{
  "d_mlp": 2368,
  "norm_place": "pre",
  "norm_eps": 1e-05,
  "rope_base": 10000.0,
  "parallel_block": true,
  "init_std_o": 0.0159,
  "init_std_up": 0.0159,
  "init_std_down": 0.0,
  "beta2": 0.95,
  "weight_decay": 0.43,
  "lr_head": 0.00276,
  "grad_clip": 0.5,
  "doc_mask": false
}
Each number is 500 + 25 x the weight over its row's rms, rounded and kept within 0 to 999. Layers, rows and columns count from 0. Numbers have three digits each. The size before them is the row's rms in percent of the matrix's.

# layer 5 MLP up, 2368x896, rms 0.02, rows 2292-2367, columns 448-511
104:484520514517514493467496467527486578535520468499523549461514500492483500504504446486475498501530508461449492449495486508534489478551462502524522530512538498522486454514495547490543553486497502
103:462502477515497478462525537554489478486492520518488478481522524503508502480548549551511466511447522514503466546486475481504522495519516488510457539517514440484493495539494526533509465458501499
098:494516506478478492490508502488524484520488535495525515452476507487529486471496481464522491465523508476486501522532499463522501502481487469493511485522484509500462477530513500503522511553519485
100:461508482479528457492507480480525513517500518499534530530550506577474509484456545481437514531481529515506488497505497489494478455463513548493505481514488496521519489530499481482533480530518479
099:470489510472474502546461505518493523463513529527500480486476506487483473483513510458550519512508529462488452458530506527485534553491491533534516488484466484519473462481504497502513483508534507
099:498520485502502525458486468506486508495538509478518516492510539497532473487495487488490475464498547510493509498526517495527474479550479513505503500482513537488490470507497498544512509472510552
107:508498499500516471447494497489498544488500527471481514454577490450483498471529542495506519501486498444478492484481486528522520504470515499509478520490483468481478462505527485486511488526519497
098:466495503500518515484499489475553494504489526510503498522530470514478514544477502492486506522508452493534486520501531489502540491507518501492503493515503496503496478498565508476507501536542495
101:542485476493545495511464522485468511497456415500506468499494454490470549483503462501471488480497487482460417521494501516441461497509468462504530471506470495525476520496487501472503492477465479
098:520501452470520498477509508496492494511481492512462500507513488503554468528467475512528518491557456499479520480504484496486509468523536503476470483520508512556510508522496502494453472507497503
106:518488493463513496507536520507527536451464511522498510519536508500514457525514511511493559489496477495532525526489507502515488516506490486500493566508490534533523474524506484472498492512501509
107:494487483495492518504491471510483505482517513482469471518506538464514526456457524508506523504499490490513505524487507475478480525475516514459543481518522476537486480479492480560485533457475535
103:479522529513502536517502587487446500525500461522506540508495486519505492464463490560501525482527488526477468475513496490498500519560488544474471472528472516488496479492507503519531488476520512
100:502507490471482487483476497478500491519481512496520426498514483496498475479540512501551500468507492482508476487482488491506474483453551534482462502505517460514555464488490477472498470473504530
098:519493477500504480509508485478521497471498503500560506507485468510500460436502484522463529529442522525491477440456492519497522537511504523437519465508505477500515519473495517489501491455505514
101:494478513469521510501500526548501529472476496521493483495529530480459464514481480505479486469475472514536554510457503515463490452525530475505455494489481480496485571457474477538522499476520474
093:492518547489516505462531501478477497539489514465490545513533499505492486512484482504485493506527494523474507476501473475550510516506538479521481485478459497533508491527500501542505466520501532
099:495526503531508488485527512497525512495489493488477542515536488512484507488471469490511499520517451465451505486448481483508503474486495502496499466530516516527501481522570454475504489517540491
096:530510443525502513468500536506442536475488489518507501464482503470407495520515494491503516509473527475494521489525502486459497484552510503504460526490544501488504521500473487487490464474499470
104:481503528484530529496524482500515556514478459495506479481513496510535498515446534481510455504467488496523521511505513501482527532477483480484492494491504471505504475505537477515543535505476486
104:427460491455524475497488440471517512486506536483462530499545512480507515471545521524551532495497531491482506497546538489511497512515508496442534490530492484527474474550521500557514489540512494
102:472517508487470479485489483477468466512508503508523510492466521541478495522499475526448477475536509503488530481483491471479468507529499472503487494481499474498532481494548492501537515517509511
099:478532501526492490501552502531579521519486529471496541516453494524484494514486529498494467503511514531518496521494500533509507509508478518519521492499525505502476491475501497476522462515529540
104:490487512546472492489456497485495512486465485485522499485486511485537464481487499526488498540499487450488478483471472509457505514444459469477516488495502516476515522489512486510515434545478490
099:498485538520458523532499497502517468480507462445461486524477441502539460504580484459524498512527485469529522501541438492499523473497492531542479501494479482480530496534488467544515526521434542
100:515473508478464481496531515505491548464472484476516550515506526496454498497474451555535519471506514508466457488489519513491524458501492481521490510513475517497490487525533536481452549504476481
108:498536506471499494521508509450509502480503498492526541529524485494533507446528469516465502504461502510513513466510512508491496479485517518488496505482491534544503501500541516504494500494533508
099:504523507473521478538507496518489495506479523499485494523529479483519519464497497498474471502467484462491495496551478550559512434499531497498495515511466499496525498503474497524494536517519513
091:485562512481476508486457503515535477543478433501494554474479499512498499505466490484473525564518501485498467553472547447446465470544473487507527490529493508523515471491477501506506497510538525
095:498504481500477504506475498520504467501503469473475487510522482467473527496485481492520505519530512478517478463491523520486463495512463467508528522480514518467502542478494498507486492498509479
102:497530499494490496506519556466469525498498527513455484463456508552513504518499511461502461446490524509494515451484483474474500510515500489557491498505489521496507481453500494538501520449508530
103:511502536440477528513496502486553521496461469489514461504517440472502502445514460497463488545515504531521559479499513496514493502505532514498502524508473504469495497509468502549539498547512542
103:528477499455553535494493519542510504552432510488488538495477479508547493524514548499476484486530484459517525472507520489475513530512482474488536496513448513470520520529534517521484522512467533
101:473471489453507489472527508516477495572445481509463492493513482516495473525475477500480506515527492550529509503470466551496503496469486524470531496521512483471544460454495512503527486476524452
097:494543531482481481478486523476519498473474508484500497462488451564500484484509451545488506521462449501490453469462491487539472477506496523487490465543517516525492511500551490512499503481486481
098:501548520452534511476491517463467541505501503471496489506527488508478541508530498530503496510505485528538505511518495526505486535488534507517527522491473497467483490546484492499487476457502473
100:523464444519479465494519488519466484509504498495445534520492488496520493520528515495494484478530532501517528545493511455435508489481502484498475504483535498479497496537461515482490487520461504
098:459482495499534541483522517526494478532494504494497490479519477504510499506523535444499505520518486466508471493473508446508462485485471525462457481494486472531503555463512517505510557494520491
104:522470506465503453495489501478457481492523488510521458484521511457517495491491504494533508527501483524509490485502536507491497497490515519524503511520450510540518499480480489560476441485540491
097:503544513518496447493506476470519507490523531504522538511465483504529491516488472497522514515472517487465457469472508463499514512493487542478516480443486472494482498549510496535493465514518471
096:499516471484495444564504487533546527483500512501504530496467477496503493500444516464529530468526496515493472492477509499470524517493489528490494514519515464494456484457536485488509495489474549
092:518504528498476483460493514473470496444517491523524539492495516448484529528444509509474511530501515514503454525452500512513561507534490469492479536535478501488474457461492481502521480507449513
097:499489515525499498500478456461489466520474496507490519503480499558493480503506529479528478478512490522502504496491540465498493463524463495470481518484483488506523483516527519517503502523536498
094:513486484478489525459470515530546511497482518499500517507484481492504500512503493506496533475529493534509525506482468470488461501488534539502528496512488478493526447493503471499495486540494531
108:495464502495466456513490455444517497479525511506472493481488503515489518515546508478487506480538496500493520487475491512465508500490500492499480515508478453514495487481501521486525487491515471
098:525517497466460507507469502536508512509477481531507471518495498511536543480493529481507505503482492503508515499489484482533498473482491547524468518500490505483495503551503496530500496533521478
097:501483485511504497505478483482527490473486497487513496510517501497530483538508540522480486474411488488436511511472522523475481476538498454510467478497510480501498492462460485437447503515524519
106:530494509501505462512499474480549506536498504502523513510482447494528524541497521505472503531502478447484507492476522488484523508495515504541482458468525438500506537536498499525465507500496523
098:510476467506539522493508508504488483494488496495538506542471458500471528479510513510501506517547498488492515475520507508509465486493502500453549523493439530486472474527469481492480543503503466
100:531537500458469538481497470461511494509500485500474537493476496517458500498538423533504463491500502520513457508497529510541464497472505473461468497478491499529517456511492495522526518501502518
097:471489511513523450514522491458584530482519491509514500526529436485524501484474470551485527537477505483467532438522527508458491496514535498527503442466501545502510503512501513516502527476534534
097:484504500523488504503480469522482470499506474454467478501537477481535545518505509518442487541480508501523517479494509477493470498575505524501462502545507463530494540510528546489480484488480487
096:495560492434486540485489496485492534504489499510548564524500466487524515526471519473513523497515463508442452477539507470504464491471458567494539500492493526489507492456492503516549497505533537
100:515505490467492473507506544499462516531514523487512489464498504504493539446454501515501540540496479466465510505517505505486554516517480473488516451496483524494493486497496475523494553488477517
102:474501501552546470505520514504465488528530506524506460464545497494490493473468486461527502522546501495487533536540470502524455539557540473446504467489502523481489600518473506470466488467518503
100:524454524489536503500474511527497511527504459500494515467491516491488464487496499525495502482497478501526521502496464526487514433460532524515528500478519475476489479520531496418510479522485535
104:485502501468540505487478510495522457491492515516555532483524504509534489472488535494546507500513460490441516517522497478503515525528465487485506501484510559496460473465456520547521522521474508
095:505495507480471509521494468497512457471498544466486524525459546490475508512539468474543523522504495458526452488476504501464522497517518456497535476461526528481524504512515487498470484489489482
093:503463488525493530505496513505500458461484481462485467548509513482531539483490503510502508506473473516528534464515469480493467482511483460469532566513534476501462509531495492517522519489454496
099:492510458466505501498457482465526522513483489506516455480516497458486521471524504492469495485516494495551475490488459516491558489507521489489525513472498517495514492513502500452530561527484516
095:521490488524500537516516491502509517514487534496497490505530474511483475524503506493492512501478464516466453482509523493544519474499510485516456506556507462530501499513535504503527489534460492
102:505458483505516483474531501517491531474490477504513469504451438459531465499532506513491508493493470518506483501555473504488497536472532512514502450472523509486485546499471509510456534503505484
102:519458449510508449508488524494495480490532429501487473519486495480522515557512512506501481503474522438535497510511449514482542527473522500523511508497486516504492504493489512505489502525538498
101:512538503531491535487498522527546504514490471548484455455448483461506441490485512523489511459530529487468470486504485507510532518521505471485537494498519503501447556482450518512520543525499522
096:505467524513536498487519512476542496494490527536437463468456485453477496485501486525531519509490505488545506529509501518499534495517439482479474538461510551478511515481500525491505496523505507
100:534506476472497554462461512459469488514509494498529498548520538507524484478482489524458528503528503506475477463445507512494509486482495484504532485532470488507434497522499491506511469510512473
103:518501493526511506472514516499495483547544483513460506521460478477510461509526505522490529519518511458478483562471543495512504468510527514491510511486468479505491457532520502468518513467496459
101:471477520456538515552507523463525499507546562505528486462467527474525466528479486534504514547508458482506527490483505521525538474479523508488522494494479552556504496510550534483491481529523511
104:516518520541498543472491490506503477497473530495450513506456538490471477508507515474522519492524514509510505474484492563496539495494498500485491512525491520504454443543480478526519451489470440
094:528534506527467499488513499504457452503498540458481501515516508480492509474494489452536490442530510500543532538459483491452461491442506465469547513474516498480481486520518462484527510477534475
098:537474523519495482526528530515556500527532525519454467496462517474519525519483485519489526476450488532500478555456526493492499542491477494467506491490487470482474496495458469486495494538475530
105:486492552460524480511495520480491471497505491522519502498518480504525493452492447446550465518445502493517542545523481503512531501517493527507513493509486517485508492507488482477512520541481535
095:511504526484502484482476488481513505496487499503513492445490474468473500495488504486470513513494515492449495488508517499504493501475496549471525485507477457481535496462510487521512487517494508
102:507483516461542532513511497513514499525518494500520503484545508485481511477531493537494470516545503517478480468513522494469486511511503543464532508505461487551492494521491511477448493494474524
104:508525552489475512490444481502505504513511526487515492485518466471515523483491477528498489477498516513467473520451529466565503491536521519503457506503491499536527516554489490487467500473460526
098:510535480492471507503494563519516503491529494470506538457509513466491523504464517505502484508457493472544526498483523503523488503507530500457550480526483453478512521503509533511517462451513501